config.yaml
n_head: 2
head_dim: 64
vocab_size: 1024
norm_place: "pre"
norm_eps: 1e-06
rope_base: 10000.0
qk_norm: false
init: "orth"
weight_decay: 0.0
grad_clip: 1.0
schedule: "wsd"
decay_shape: "linear"
final_lr_fraction: 0.0
train_tokens: 137300000
steps: 4191
Each number is 50 + 10 x the weight over the matrix's rms, rounded and kept within 0 to 99. Layers, rows and columns count from 0.

# layer 16 MLP up, 320x128, rms 0.0626, rows 275-293, columns 0-127
50 47 49 66 52 58 51 45 54 70 63 51 45 46 57 43 53 47 44 37 49 33 63 52 56 57 47 51 38 47 55 27 43 47 56 59 34 46 58 52 53 56 40 43 66 64 52 54 34 29 37 42 41 29 51 43 29 64 46 51 60 65 61 64 69 45 51 47 48 47 54 37 48 53 46 57 46 60 58 56 47 40 45 56 45 56 49 46 54 65 56 65 51 35 35 56 46 41 40 37 70 41 40 58 45 56 55 52 67 52 49 39 50 51 47 55 59 44 55 62 39 56 62 53 44 65 49 29
45 59 49 51 37 53 70 37 46 34 56 37 56 46 65 59 52 36 73 64 49 52 46 56 44 47 51 51 58 43 57 52 42 57 75 45 33 38 45 53 56 42 48 58 41 42 54 43 45 56 58 58 52 56 53 51 39 44 40 56 44 34 65 42 43 50 63 53 61 60 55 38 43 49 73 42 48 56 43 38 62 61 43 50 59 68 49 43 61 50 51 63 49 51 50 41 41 59 65 48 33 26 66 51 56 33 58 72 29 38 40 50 57 56 54 48 65 44 51 66 47 41 44 57 46 29 37 71
47 60 51 52 61 57 50 72 59 51 51 41 55 49 52 60 41 56 41 43 50 39 39 61 44 37 51 44 36 14 52 32 58 54 45 48 49 45 51 51 58 37 56 50 63 55 74 48 57 44 59 40 54 45 50 62 52 46 44 78 51 54 51 52 35 72 37 56 52 51 58 31 45 55 62 48 60 35 50 44 52 60 49 44 63 44 52 65 44 63 47 58 42 50 40 69 56 43 44 46 42 57 62 52 26 67 46 45 51 40 54 33 50 44 39 53 41 33 70 41 68 38 45 37 47 75 51 47
42 51 38 62 50 63 36 54 54 61 57 53 63 44 44 40 40 57 39 45 41 49 37 74 50 65 46 58 42 61 41 59 65 50 64 49 58 27 61 65 55 48 43 33 54 48 60 54 54 52 41 54 47 63 33 76 55 51 40 60 62 62 42 59 53 42 52 49 44 45 32 47 48 58 50 44 59 44 44 36 60 63 37 39 55 31 48 43 29 41 52 45 49 54 49 46 51 56 47 42 51 53 56 58 11 41 55 41 51 52 72 51 40 54 63 33 45 36 39 50 49 71 54 44 45 65 25 55
37 48 56 56 34 56 62 44 59 52 76 43 44 46 71 54 62 38 36 65 44 53 64 45 45 51 45 63 53 54 52 42 65 51 40 49 52 65 45 48 28 52 79 35 45 56 49 67 64 56 55 60 60 34 55 49 42 32 49 38 57 45 44 48 33 51 37 66 41 36 50 51 41 51 56 59 49 56 67 58 35 65 49 54 53 38 51 46 47 52 38 52 39 61 48 43 39 71 35 55 46 45 66 49 45 52 49 55 32 44 72 44 57 52 50 65 59 46 52 51 52 44 58 34 55 50 56 48
44 39 52 63 48 57 52 37 57 56 72 40 27 40 45 57 41 44 49 65 53 38 48 54 47 36 61 62 42 57 49 56 42 49 58 58 53 55 32 31 58 44 74 55 52 57 45 24 43 50 57 49 63 68 53 46 55 45 51 39 59 43 46 66 58 29 41 16 41 59 30 40 58 38 56 49 52 42 44 49 48 61 50 51 51 63 46 39 64 60 30 53 37 47 42 30 49 70 14 46 62 41 36 49 47 38 44 45 49 37 21 44 49 56 67 32 37 46 45 35 56 54 59 33 55 67 64 53
29 61 36 44 53 55 47 49 52 50 41 71 70 48 38 47 45 58 53 63 47 47 51 57 47 63 63 47 37 62 33 35 44 56 40 54 38 58 45 40 40 36 49 50 53 42 54 55 44 47 62 67 31 26 46 25 55 54 45 55 54 62 45 66 49 25 32 57 59 43 59 48 68 56 48 68 35 39 50 47 54 30 59 42 37 56 54 58 49 47 50 53 43 50 53 51 50 34 35 59 46 50 44 53 41 52 55 52 60 46 56 47 38 47 49 63 39 48 53 47 54 49 45 64 36 28 64 64
44 57 64 44 53 53 55 37 63 52 32 47 41 58 45 37 37 54 49 64 42 44 52 45 67 62 48 62 43 51 42 58 65 83 36 47 47 62 49 39 53 58 42 67 50 61 80 45 46 52 48 41 41 42 48 62 48 39 47 53 63 40 43 51 67 36 52 42 54 41 48 45 36 53 66 66 58 54 45 51 36 56 41 58 43 53 55 57 49 53 60 52 35 71 47 33 41 52 49 48 40 37 46 55 30 42 49 67 57 43 58 56 51 59 35 54 68 48 68 54 44 40 50 45 54 50 57 57
39 42 53 52 44 37 60 56 54 45 39 44 59 26 52 32 58 55 41 56 54 48 65 48 50 36 39 50 43 61 46 53 61 34 66 56 49 50 30 59 68 46 64 45 53 57 39 62 53 58 53 51 54 43 71 43 51 49 56 44 52 44 61 42 62 43 55 44 60 70 46 45 64 31 32 48 53 44 51 54 48 69 46 44 54 57 70 70 36 59 63 61 62 39 63 39 50 51 42 47 47 56 35 61 52 48 55 43 43 54 59 47 46 41 44 56 37 50 51 58 48 55 42 77 51 48 62 38
65 56 30 57 61 49 48 47 34 43 50 62 51 58 50 56 41 50 61 40 46 39 54 62 47 64 52 62 55 49 47 52 47 66 56 37 60 47 33 52 54 34 56 45 43 39 23 32 41 43 56 47 43 54 48 46 57 57 44 55 51 58 44 64 56 56 69 54 55 48 56 56 53 42 54 45 42 38 50 51 52 50 36 49 48 48 46 32 52 63 50 45 47 53 68 56 57 52 30 38 47 44 34 52 68 48 46 66 33 51 43 45 54 56 42 59 69 58 62 60 43 51 39 35 46 59 36 57
32 65 57 59 60 49 47 36 57 37 59 44 58 42 77 50 58 47 56 49 42 59 53 63 47 59 44 51 42 47 41 35 55 47 46 60 45 36 43 35 58 70 65 45 65 72 44 29 54 49 52 33 64 43 51 30 55 54 31 55 45 36 31 47 40 63 45 38 41 66 58 56 28 57 61 45 80 55 57 67 42 66 38 37 54 61 55 41 35 44 53 60 53 63 38 54 36 38 68 58 53 47 50 55 49 57 58 49 40 81 44 53 57 35 59 50 49 49 41 54 31 48 50 63 37 54 59 62
48 56 57 65 48 66 34 49 50 46 50 68 63 57 42 40 58 76 58 58 34 55 54 49 35 27 54 52 54 53 45 44 66 55 51 57 41 50 45 45 54 50 41 65 45 47 47 53 52 44 52 41 64 43 41 38 53 62 41 54 58 50 45 52 27 41 55 61 50 58 50 43 58 30 29 40 41 37 42 41 58 72 58 49 47 38 62 65 45 52 54 44 57 59 49 40 47 65 50 51 26 49 52 55 53 42 58 63 59 48 48 64 54 61 44 43 50 48 59 57 62 50 35 42 50 47 57 57
51 56 52 53 43 64 48 44 69 45 33 57 38 50 32 44 46 47 42 36 39 43 61 52 43 62 42 41 64 55 62 58 38 49 50 43 40 34 57 48 49 58 57 68 46 42 46 49 40 58 66 57 41 67 59 68 46 42 48 58 60 61 48 56 55 42 56 42 37 48 55 56 51 56 52 43 53 22 64 59 42 53 60 66 53 63 53 44 57 50 48 53 63 59 40 72 37 55 60 60 34 44 35 59 46 56 41 65 42 34 57 57 46 51 47 44 52 48 51 44 60 50 41 56 46 49 50 63
57 36 49 63 49 44 42 40 47 49 41 33 32 57 38 55 38 59 43 62 46 56 43 38 51 56 54 71 46 70 44 38 55 61 64 51 53 44 56 49 29 44 67 61 59 43 53 57 52 50 45 56 54 40 32 51 56 54 55 43 66 56 36 42 63 56 47 47 45 54 48 68 50 31 48 38 47 39 57 35 54 45 42 42 67 56 47 56 48 41 51 42 60 71 55 64 51 42 49 36 74 34 43 55 45 48 54 51 56 59 59 47 46 39 34 63 48 46 42 41 49 54 49 55 51 41 44 40
54 58 55 41 68 51 60 38 47 45 26 50 65 51 54 44 48 55 51 45 48 48 38 54 71 52 58 53 45 59 43 51 48 44 44 50 57 58 56 52 41 54 43 30 17 46 33 40 64 64 42 63 29 51 38 41 49 65 68 58 42 58 54 61 53 39 38 47 51 51 47 49 39 43 51 43 59 64 53 38 37 59 35 46 53 50 58 51 61 63 66 36 36 57 58 63 42 54 40 45 47 53 43 51 56 55 58 61 49 53 56 46 41 25 60 59 61 47 45 56 55 43 33 58 47 61 47 58
52 35 52 34 56 43 44 48 39 43 52 39 51 49 41 60 55 66 60 45 74 60 45 45 55 55 60 47 59 44 36 43 52 56 49 31 52 53 60 54 55 54 51 44 52 37 37 50 41 66 50 64 50 58 45 39 66 52 37 52 55 63 52 41 43 48 65 54 51 24 19 59 53 52 55 37 56 50 36 31 66 35 53 34 43 61 51 39 49 32 45 68 39 45 24 45 55 55 54 51 45 43 49 66 42 57 41 49 49 56 46 53 58 38 44 43 50 44 41 42 55 31 37 54 49 39 49 36
59 29 57 62 41 71 46 27 54 42 60 50 58 40 55 51 32 39 61 64 53 45 67 37 31 62 52 53 41 47 63 56 52 47 49 44 40 54 63 74 53 47 68 51 56 68 45 49 30 56 64 50 51 43 60 34 65 53 43 52 53 45 50 62 35 43 53 34 33 43 28 47 58 45 37 52 51 40 47 40 50 32 45 43 42 23 50 43 33 71 49 51 62 61 68 60 57 34 32 49 51 54 54 42 43 56 49 63 48 53 49 61 40 50 41 56 42 43 45 48 61 38 42 35 60 49 55 53
67 49 53 48 65 65 63 53 51 43 75 55 56 50 53 53 51 36 54 50 25 49 64 68 57 44 50 62 58 55 69 67 40 59 39 50 41 46 52 57 46 34 55 37 38 47 54 47 61 58 41 76 52 38 48 44 45 59 50 46 44 51 37 49 56 53 35 64 32 58 52 67 61 52 49 58 59 65 45 39 26 59 61 60 59 54 56 42 43 43 62 59 65 34 50 37 52 36 39 41 48 45 57 38 61 50 42 42 51 36 29 35 64 63 59 32 30 65 51 59 54 54 56 51 48 77 58 62
62 58 57 73 68 54 64 62 57 51 69 33 46 36 69 51 57 55 45 57 43 37 51 48 32 69 51 49 54 63 55 52 51 52 45 42 52 41 41 41 41 50 47 54 39 61 45 41 56 59 68 49 36 27 43 43 49 39 39 48 46 57 46 25 55 65 40 58 48 35 59 49 30 39 51 69 41 62 67 56 56 47 36 60 38 41 43 51 39 40 44 56 45 53 47 70 57 59 38 61 66 55 60 45 42 60 39 37 50 41 46 52 56 62 55 39 55 41 39 43 60 38 57 41 52 50 42 46
# layer 16 MLP down (transposed), 320x128, rms 0.0627, rows 275-292, columns 0-127
40 48 54 49 33 45 38 59 39 44 56 41 38 49 53 56 52 55 66 67 29 54 51 59 52 45 57 52 44 48 41 49 58 41 45 49 38 65 53 64 34 40 51 47 36 54 35 72 31 50 56 44 40 60 45 44 46 50 38 44 39 74 40 58 38 47 44 69 52 36 56 60 32 50 67 48 41 43 38 29 52 55 42 69 37 51 34 60 59 52 46 30 39 62 46 54 55 45 35 40 30 66 59 45 54 43 52 38 41 49 46 59 57 43 41 46 56 44 48 63 57 44 49 57 52 37 37 50
60 54 49 45 40 39 46 51 52 33 26 66 27 40 36 47 37 35 46 52 61 43 67 47 51 68 36 52 58 60 34 47 64 62 37 51 40 49 54 45 62 62 48 44 43 51 45 60 46 28 62 50 67 52 53 66 46 44 30 56 47 58 64 63 48 57 32 55 53 55 55 50 46 56 44 44 44 45 48 53 51 52 41 54 59 46 47 41 45 64 66 49 27 63 55 64 47 50 39 41 46 51 57 55 54 46 84 41 51 40 44 51 48 46 52 50 61 43 53 49 60 48 31 69 33 58 49 64
45 50 43 64 49 61 49 52 61 48 56 50 30 69 36 47 36 47 65 55 54 57 45 50 52 56 42 63 50 43 61 53 58 42 68 52 31 48 40 54 56 47 38 53 28 52 64 63 51 49 61 54 72 39 49 47 40 61 75 44 62 74 67 65 52 42 53 52 51 43 44 35 48 54 34 49 43 46 54 68 42 48 48 56 40 54 41 58 52 65 60 44 49 47 42 61 49 52 68 65 53 72 41 29 60 58 51 50 49 52 38 59 51 56 61 35 76 66 58 64 48 60 42 52 45 52 53 52
65 49 45 50 43 45 56 49 60 63 46 51 56 48 58 58 24 64 57 48 57 64 52 32 35 80 58 48 37 60 45 59 34 47 72 61 50 49 54 49 26 51 61 53 40 69 48 54 32 43 45 54 57 54 28 35 30 47 42 36 73 58 41 49 56 46 54 53 35 29 59 46 50 32 38 70 59 51 54 59 52 47 58 35 47 64 40 77 58 42 57 62 50 41 52 35 50 52 43 66 42 49 61 40 57 53 48 58 47 49 38 52 56 49 44 60 41 46 70 38 58 59 55 56 52 59 67 38
58 50 57 34 62 53 84 51 55 44 44 56 34 40 63 57 44 40 60 62 66 47 44 65 42 44 35 35 38 51 54 69 49 35 51 41 54 60 49 42 58 55 52 50 52 52 47 39 48 59 56 60 44 48 45 61 58 52 69 64 52 31 47 59 46 44 55 30 45 49 48 36 54 54 54 58 45 37 46 48 36 22 44 55 51 58 55 47 48 56 43 66 61 67 64 51 59 49 56 53 56 48 56 48 47 53 50 68 67 35 50 46 23 36 57 50 56 57 51 55 35 55 61 62 41 30 59 49
59 35 52 46 68 48 50 43 42 69 51 44 47 43 43 41 31 33 49 54 31 68 60 48 30 40 54 57 43 47 52 39 61 55 66 27 50 41 65 65 66 55 44 43 57 32 61 54 40 54 43 58 50 47 62 51 54 47 51 38 35 66 64 19 49 55 64 50 41 52 55 49 56 59 55 42 56 39 43 66 48 35 58 57 56 31 56 34 58 51 67 50 49 58 47 41 46 51 65 56 49 61 65 45 59 55 52 50 65 40 62 54 13 64 39 37 46 48 38 61 44 45 49 21 30 54 35 47
42 54 46 60 38 56 48 37 54 31 48 61 22 51 35 48 54 60 16 57 57 51 79 67 47 42 44 38 67 53 65 49 64 62 42 49 48 56 67 39 52 55 52 55 43 53 53 60 69 38 64 46 62 40 52 50 41 47 60 53 46 65 42 47 48 66 31 59 68 53 45 55 29 40 67 50 50 48 49 58 44 51 30 45 34 69 43 37 52 54 59 40 43 50 54 27 57 41 56 39 38 56 55 56 58 51 60 42 49 53 53 40 44 55 48 32 73 49 50 62 64 44 57 58 44 49 54 41
44 61 48 54 52 32 47 58 43 51 70 45 59 55 42 60 63 33 29 46 49 45 51 57 48 60 61 44 55 59 39 47 61 29 51 46 55 45 54 63 41 64 60 50 39 34 37 61 50 37 40 46 48 59 49 51 57 60 36 65 32 55 53 43 42 60 59 57 51 52 63 38 42 67 35 48 39 44 46 52 68 60 56 55 67 68 49 43 56 52 60 45 60 40 56 59 43 45 51 50 41 44 62 55 35 64 52 32 56 55 60 62 56 52 72 47 62 54 45 58 42 28 37 42 53 49 47 49
53 59 58 48 37 48 57 46 43 41 76 47 40 61 45 41 58 59 64 55 55 67 50 53 72 34 38 54 50 43 44 49 62 31 53 39 43 36 46 59 55 58 60 38 39 49 46 36 54 50 46 60 41 31 66 41 39 56 57 72 34 53 48 47 54 59 38 51 52 66 46 53 61 58 43 44 49 46 59 45 44 46 49 65 52 41 47 57 37 52 39 49 67 51 38 66 49 48 52 46 58 21 63 40 62 37 35 69 46 58 32 55 58 53 58 67 56 45 40 48 64 51 38 46 53 46 45 49
56 51 60 32 28 59 52 46 66 64 56 50 64 42 60 53 54 48 33 50 52 42 55 58 75 50 46 49 36 25 44 71 53 62 61 48 59 40 55 63 52 50 53 47 57 54 52 47 57 48 47 62 45 47 61 52 67 43 43 55 39 49 50 54 49 46 39 41 42 38 34 58 44 48 46 43 40 68 54 37 53 46 44 52 44 54 53 44 65 47 43 54 53 43 44 43 28 56 50 56 48 44 48 44 63 50 47 44 54 55 45 48 59 41 41 64 56 37 69 48 45 51 69 50 43 60 36 39
45 35 76 45 43 57 43 64 53 55 48 48 60 62 47 36 48 36 33 50 50 45 60 27 43 48 42 75 50 52 52 54 52 56 48 49 46 45 49 56 61 45 41 42 45 44 55 53 43 60 51 58 48 63 40 42 63 44 61 49 53 63 56 53 44 33 58 45 35 56 69 49 49 43 67 54 39 56 47 47 53 55 33 56 66 46 50 53 45 36 59 45 53 60 49 53 55 46 58 73 54 45 38 67 69 55 36 32 71 44 52 45 39 42 34 44 46 42 41 57 67 43 59 45 45 42 53 47
48 35 48 58 57 58 51 61 40 45 48 48 29 34 40 65 53 56 49 33 65 42 62 47 75 43 54 47 43 44 60 51 35 49 56 53 62 44 59 58 60 37 44 39 55 62 51 38 53 63 57 50 60 44 60 22 36 48 60 52 46 55 49 46 55 46 48 46 45 32 42 73 61 65 39 57 61 69 62 48 49 62 67 50 53 46 47 52 39 56 44 63 41 56 33 61 57 59 45 57 46 56 44 43 52 51 49 46 51 44 57 50 48 52 36 55 53 45 49 48 45 38 51 65 25 37 41 46
57 66 52 42 45 26 31 52 48 62 58 41 62 42 69 51 46 58 66 43 52 50 38 53 42 53 50 54 56 59 59 33 57 58 50 53 60 56 37 41 55 50 41 50 46 57 59 69 54 52 36 50 52 43 55 48 56 44 60 49 53 48 43 39 32 63 42 55 50 36 61 44 52 42 46 60 45 70 35 49 42 60 47 59 54 40 48 41 59 37 52 53 62 59 59 47 65 35 58 40 58 56 62 58 52 41 74 38 51 64 39 37 63 50 60 62 45 65 45 68 45 62 55 51 49 50 48 36
54 49 58 47 58 42 52 53 46 37 50 51 59 46 37 39 45 62 42 65 68 41 52 59 47 56 52 56 44 60 41 65 62 42 46 72 57 40 54 49 52 60 55 52 45 48 50 34 44 52 47 50 40 22 36 45 52 54 66 55 35 46 60 47 55 64 43 63 54 44 48 63 44 40 32 69 46 45 32 55 52 58 48 57 58 44 46 45 43 41 43 80 47 60 51 57 41 47 50 55 51 59 59 49 51 44 44 40 50 47 54 53 65 56 28 54 56 41 52 40 67 42 51 21 39 60 55 46
63 45 47 48 39 54 41 55 55 52 55 50 74 41 42 48 56 63 44 53 49 39 48 51 51 39 56 60 46 33 41 56 45 52 65 71 36 62 61 48 60 42 42 47 53 63 56 56 60 32 53 39 53 61 37 48 49 63 62 34 54 39 74 54 37 36 54 36 51 44 45 80 60 55 50 70 57 43 55 53 59 74 48 51 46 50 57 37 46 41 39 51 65 57 55 49 47 62 42 71 39 47 56 40 47 41 39 49 52 41 52 44 34 62 58 41 42 61 49 58 39 41 36 44 42 43 60 53
53 64 35 32 39 49 56 66 60 70 73 56 42 58 36 54 43 57 44 55 45 46 58 52 49 39 46 43 46 48 43 47 38 53 53 34 67 54 56 53 39 59 43 40 48 56 47 64 34 46 43 57 53 47 43 43 36 46 31 32 52 46 70 50 56 46 22 35 48 42 47 56 52 51 69 49 48 43 42 61 40 48 51 58 41 53 60 52 43 52 40 48 62 56 40 49 54 63 50 64 51 75 53 58 56 47 44 61 36 61 49 42 44 38 60 66 46 61 41 59 53 40 58 33 51 54 40 50
57 58 58 37 47 53 44 46 59 42 53 46 49 43 35 47 51 33 33 47 65 53 26 58 59 22 40 42 61 33 39 59 69 55 56 54 62 56 33 44 58 40 59 29 52 47 44 46 51 54 53 37 38 48 48 43 60 63 45 67 53 50 50 53 67 66 46 58 47 44 54 60 50 59 33 60 38 54 44 45 44 58 67 43 54 57 60 46 55 59 74 40 28 46 49 59 54 39 70 51 66 51 34 33 42 61 46 58 58 49 47 43 70 56 53 50 51 46 53 48 44 66 46 37 38 61 48 39
51 44 60 25 40 47 55 43 44 55 32 53 49 61 62 76 50 64 46 57 65 58 46 64 43 63 47 66 45 48 28 48 58 61 41 66 41 62 46 38 33 60 60 43 42 79 40 36 39 63 60 60 59 50 48 54 56 71 45 68 45 56 47 61 52 36 72 52 44 50 48 38 40 29 54 56 60 53 49 45 52 56 52 46 59 50 47 48 58 61 56 46 45 44 46 63 63 49 62 65 52 35 48 52 30 34 51 54 38 52 58 52 39 45 48 41 60 26 60 51 47 44 43 46 57 45 42 57
# layer 16 MLP gate, 320x128, rms 0.0628, rows 276-293, columns 0-127
62 31 52 39 40 65 51 65 56 37 48 36 46 32 46 33 51 53 47 43 51 47 48 55 40 57 44 35 50 26 45 64 69 55 40 40 56 50 26 49 47 46 66 45 57 52 37 57 47 57 50 39 69 41 63 41 44 64 39 50 51 63 51 48 54 52 71 53 54 63 36 46 56 49 53 37 50 53 42 52 34 56 48 54 52 53 48 55 58 55 61 57 44 50 47 34 73 54 38 65 45 61 50 59 50 48 57 55 49 46 47 61 74 36 59 46 56 67 44 32 61 54 54 65 64 36 36 67
19 64 62 37 34 50 33 53 61 56 61 66 54 58 40 52 62 54 64 52 44 50 39 37 48 67 21 61 63 45 54 49 67 34 52 49 41 48 69 43 73 33 51 49 48 55 40 56 42 60 49 45 53 49 59 52 53 50 70 50 69 61 69 50 59 64 58 57 61 50 39 62 54 40 49 61 46 42 59 49 50 60 48 52 53 41 47 25 49 49 60 58 53 52 52 39 57 49 59 62 32 69 44 44 34 49 62 30 50 59 52 34 42 45 43 48 37 36 57 54 56 49 53 46 37 56 43 50
55 47 60 48 63 56 55 46 52 55 61 41 70 51 38 61 53 42 35 49 34 60 46 69 47 33 53 21 37 71 52 59 57 49 38 54 41 43 49 62 46 44 44 53 59 46 44 58 51 66 57 66 61 51 56 50 63 61 53 52 41 43 54 48 58 45 66 51 57 50 37 71 31 41 59 40 52 57 48 47 41 45 39 39 44 62 60 47 49 41 41 43 26 43 42 50 40 67 51 48 36 47 52 60 36 49 53 51 49 51 53 58 55 54 60 54 47 46 70 36 31 67 58 23 61 36 30 38
46 49 50 54 51 52 54 48 29 61 53 63 40 51 45 50 56 55 35 53 46 39 56 50 48 50 58 39 37 48 44 54 53 47 56 47 56 58 60 42 54 48 48 40 43 25 57 48 42 59 41 33 47 52 65 42 53 43 53 63 52 61 51 53 49 66 60 54 42 48 52 58 47 51 65 63 41 74 66 56 58 62 50 15 45 57 57 58 61 41 29 35 57 62 41 57 65 36 50 38 45 50 46 44 65 39 65 49 64 39 38 42 46 59 42 55 47 44 49 37 51 60 63 48 45 38 45 67
46 40 27 71 31 42 51 60 80 56 53 50 67 64 41 53 70 50 35 56 58 64 66 39 52 44 33 34 42 61 60 50 37 47 53 62 67 33 46 39 35 40 40 49 31 41 31 64 59 62 47 39 46 44 55 55 64 34 56 34 47 61 59 46 64 62 55 44 55 50 50 67 40 54 57 14 44 56 43 50 66 67 40 61 55 54 48 56 30 33 27 46 62 58 41 63 66 55 63 61 40 55 42 50 76 53 58 39 64 69 59 56 50 41 45 58 65 56 53 47 27 75 35 37 52 52 49 48
49 47 65 64 29 32 47 44 55 64 59 54 61 49 28 37 58 60 36 71 31 31 40 63 55 48 58 55 50 57 44 64 70 51 64 57 37 45 51 48 46 50 42 54 43 63 69 35 57 59 49 54 30 60 32 53 57 55 56 58 61 59 53 41 34 57 60 64 51 48 38 57 49 44 48 42 67 62 53 61 65 64 48 58 63 62 39 42 56 59 40 43 56 54 48 51 53 46 44 43 48 49 75 50 57 45 57 24 49 55 56 53 60 39 60 61 49 52 40 61 49 37 35 38 47 60 58 37
35 57 38 43 30 29 49 45 40 56 55 60 40 33 30 61 59 61 47 65 40 60 52 53 61 45 28 62 37 57 36 55 68 67 53 39 37 53 60 47 43 62 58 55 41 45 37 56 47 39 46 40 42 54 42 47 46 46 53 54 48 54 43 44 64 59 54 55 46 56 57 54 58 45 50 43 48 58 36 49 37 50 39 53 56 51 38 49 40 52 54 47 53 47 68 54 39 54 52 49 40 45 35 62 60 58 35 53 55 56 59 48 43 52 64 49 60 33 39 48 44 26 51 41 51 65 58 71
43 62 46 59 72 65 54 46 57 54 47 50 63 51 36 51 35 49 40 46 50 53 55 52 42 55 52 58 52 42 52 50 39 61 55 49 67 51 41 57 30 53 53 59 57 45 61 46 38 43 77 52 48 42 40 57 69 54 59 44 60 54 37 47 51 37 56 47 41 57 56 37 57 47 53 66 52 49 37 31 63 52 48 46 28 58 63 54 23 30 51 49 22 29 58 40 33 51 39 47 41 64 51 75 60 54 49 62 54 56 48 54 24 38 30 42 53 49 42 50 46 60 49 51 53 44 67 55
37 59 45 48 49 51 51 40 58 60 44 49 50 57 60 69 46 46 50 39 52 49 56 53 33 46 48 42 45 62 66 40 36 42 50 55 60 56 68 51 58 47 66 49 46 56 64 58 48 49 45 63 49 52 35 51 54 61 50 40 45 47 47 45 60 55 32 49 56 50 51 41 38 40 40 69 58 53 50 46 45 47 72 38 64 29 68 59 50 34 38 43 36 32 48 66 57 57 64 57 48 39 65 47 42 73 67 41 51 58 42 59 32 51 60 44 43 48 38 50 58 36 48 54 47 48 50 58
50 44 51 52 31 60 54 60 56 58 50 66 38 39 39 41 48 34 54 32 49 58 42 48 39 50 74 49 53 38 53 61 39 51 68 43 55 62 38 51 45 33 35 46 41 35 51 60 48 41 44 49 35 59 68 68 58 57 62 46 35 56 43 63 48 51 55 57 60 45 42 57 39 30 51 57 35 43 35 28 47 47 43 44 54 59 59 61 59 53 49 40 77 54 39 60 64 48 35 48 31 52 15 66 74 52 37 28 49 38 65 49 53 45 46 51 57 56 50 49 48 57 65 49 40 44 52 61
20 51 51 53 48 45 57 56 53 56 50 50 67 49 43 61 53 56 54 55 65 58 58 30 53 47 65 40 32 69 58 57 56 52 53 46 56 42 49 53 57 57 52 39 68 58 47 43 55 56 58 52 47 29 49 32 45 50 42 48 65 39 59 45 43 46 69 51 58 51 52 48 49 54 48 48 35 47 45 64 47 60 50 57 49 64 52 34 35 17 37 43 41 63 33 50 54 52 46 68 56 54 56 53 32 57 45 40 42 46 52 55 49 35 49 42 48 42 51 54 65 49 59 38 41 50 47 45
38 39 52 53 55 43 66 50 50 50 48 41 40 48 58 44 49 57 53 35 55 48 42 47 42 51 48 50 57 46 63 52 65 53 72 60 54 47 58 53 47 57 46 41 35 61 61 42 38 53 54 56 50 40 60 33 54 59 37 46 51 49 61 43 54 55 46 55 69 55 62 52 36 44 55 53 47 70 42 40 53 58 48 52 55 50 71 46 43 57 49 61 51 37 46 37 56 65 47 61 41 58 43 49 50 41 35 58 43 59 42 35 46 68 49 57 54 43 41 46 62 35 50 46 65 56 64 55
48 49 46 53 40 50 71 46 53 66 46 39 67 53 46 43 47 49 57 52 58 47 34 66 39 55 43 76 49 61 46 39 46 60 43 69 38 49 36 45 40 62 47 40 37 50 56 66 30 50 49 57 50 57 53 57 52 46 66 54 41 40 47 64 24 45 49 61 57 40 40 53 51 40 40 57 47 34 33 52 53 53 60 48 53 67 62 39 55 42 65 61 46 57 48 46 54 44 56 50 29 52 48 48 59 32 47 45 62 34 49 42 49 45 41 59 62 56 51 53 30 34 51 28 43 37 51 59
52 48 50 55 52 29 71 47 60 66 45 40 35 39 52 52 47 53 52 64 55 48 43 58 39 55 37 54 67 46 60 60 44 38 61 43 60 51 57 61 32 43 64 49 39 66 62 74 67 55 40 65 36 39 48 52 53 45 44 51 58 50 39 37 24 46 59 65 48 34 27 41 47 62 75 53 49 45 44 43 66 51 38 47 47 54 46 42 52 49 41 45 53 44 51 47 60 63 48 59 55 48 51 51 54 65 62 48 59 42 64 54 51 35 49 66 28 44 70 58 42 47 28 52 42 51 33 56
54 36 55 51 52 51 48 33 37 62 61 56 54 47 60 48 32 41 64 45 55 62 43 54 44 74 61 60 42 55 40 46 51 61 45 38 52 47 61 48 37 58 68 60 66 47 61 40 43 51 50 40 42 58 49 57 45 63 69 42 55 39 63 57 33 52 70 40 40 36 55 46 59 65 51 58 39 56 47 48 58 52 60 52 61 51 56 63 48 58 44 63 50 48 61 49 45 67 57 59 70 47 59 58 48 56 47 45 46 62 66 65 36 37 57 46 48 39 48 35 67 45 46 51 50 57 46 64
35 37 41 58 37 38 37 49 52 64 40 51 57 42 41 52 38 45 53 40 66 47 65 48 56 58 56 58 60 43 48 59 58 56 47 46 40 52 57 51 49 39 54 38 52 71 55 45 48 56 69 50 41 35 51 40 48 65 38 66 60 52 29 55 31 47 47 55 55 66 45 59 38 49 62 25 61 31 71 51 40 56 37 64 47 39 51 38 51 51 57 61 67 26 59 44 45 44 37 41 46 53 56 51 55 55 45 66 65 52 49 60 64 61 37 53 38 58 44 41 32 49 51 44 53 60 39 54
57 21 62 48 74 60 49 50 42 63 60 51 63 39 49 62 48 51 34 38 59 53 63 43 40 45 33 43 50 73 49 49 55 61 59 40 39 45 54 52 73 31 24 39 61 40 52 62 56 65 51 26 61 40 54 40 50 43 54 36 42 63 36 60 53 56 73 51 47 56 39 57 34 59 52 54 56 49 45 44 49 61 53 65 45 52 39 51 51 45 37 46 54 53 39 37 39 58 53 56 67 48 49 35 50 64 58 46 58 47 77 48 38 46 54 69 48 38 62 23 61 33 72 47 47 42 51 30
32 33 58 60 49 38 28 51 51 56 50 55 65 48 59 50 43 52 62 41 83 49 51 46 57 55 35 40 57 56 52 50 41 54 60 61 45 50 37 52 38 45 43 24 54 65 57 38 42 61 63 50 54 60 50 48 67 49 63 52 58 66 59 32 64 47 55 72 54 50 38 56 39 68 57 35 62 52 44 58 70 42 50 75 42 58 45 56 66 55 55 38 66 61 66 51 59 69 60 63 52 61 43 43 34 41 52 51 70 61 55 40 69 59 34 53 50 48 56 60 48 54 55 51 62 44 46 64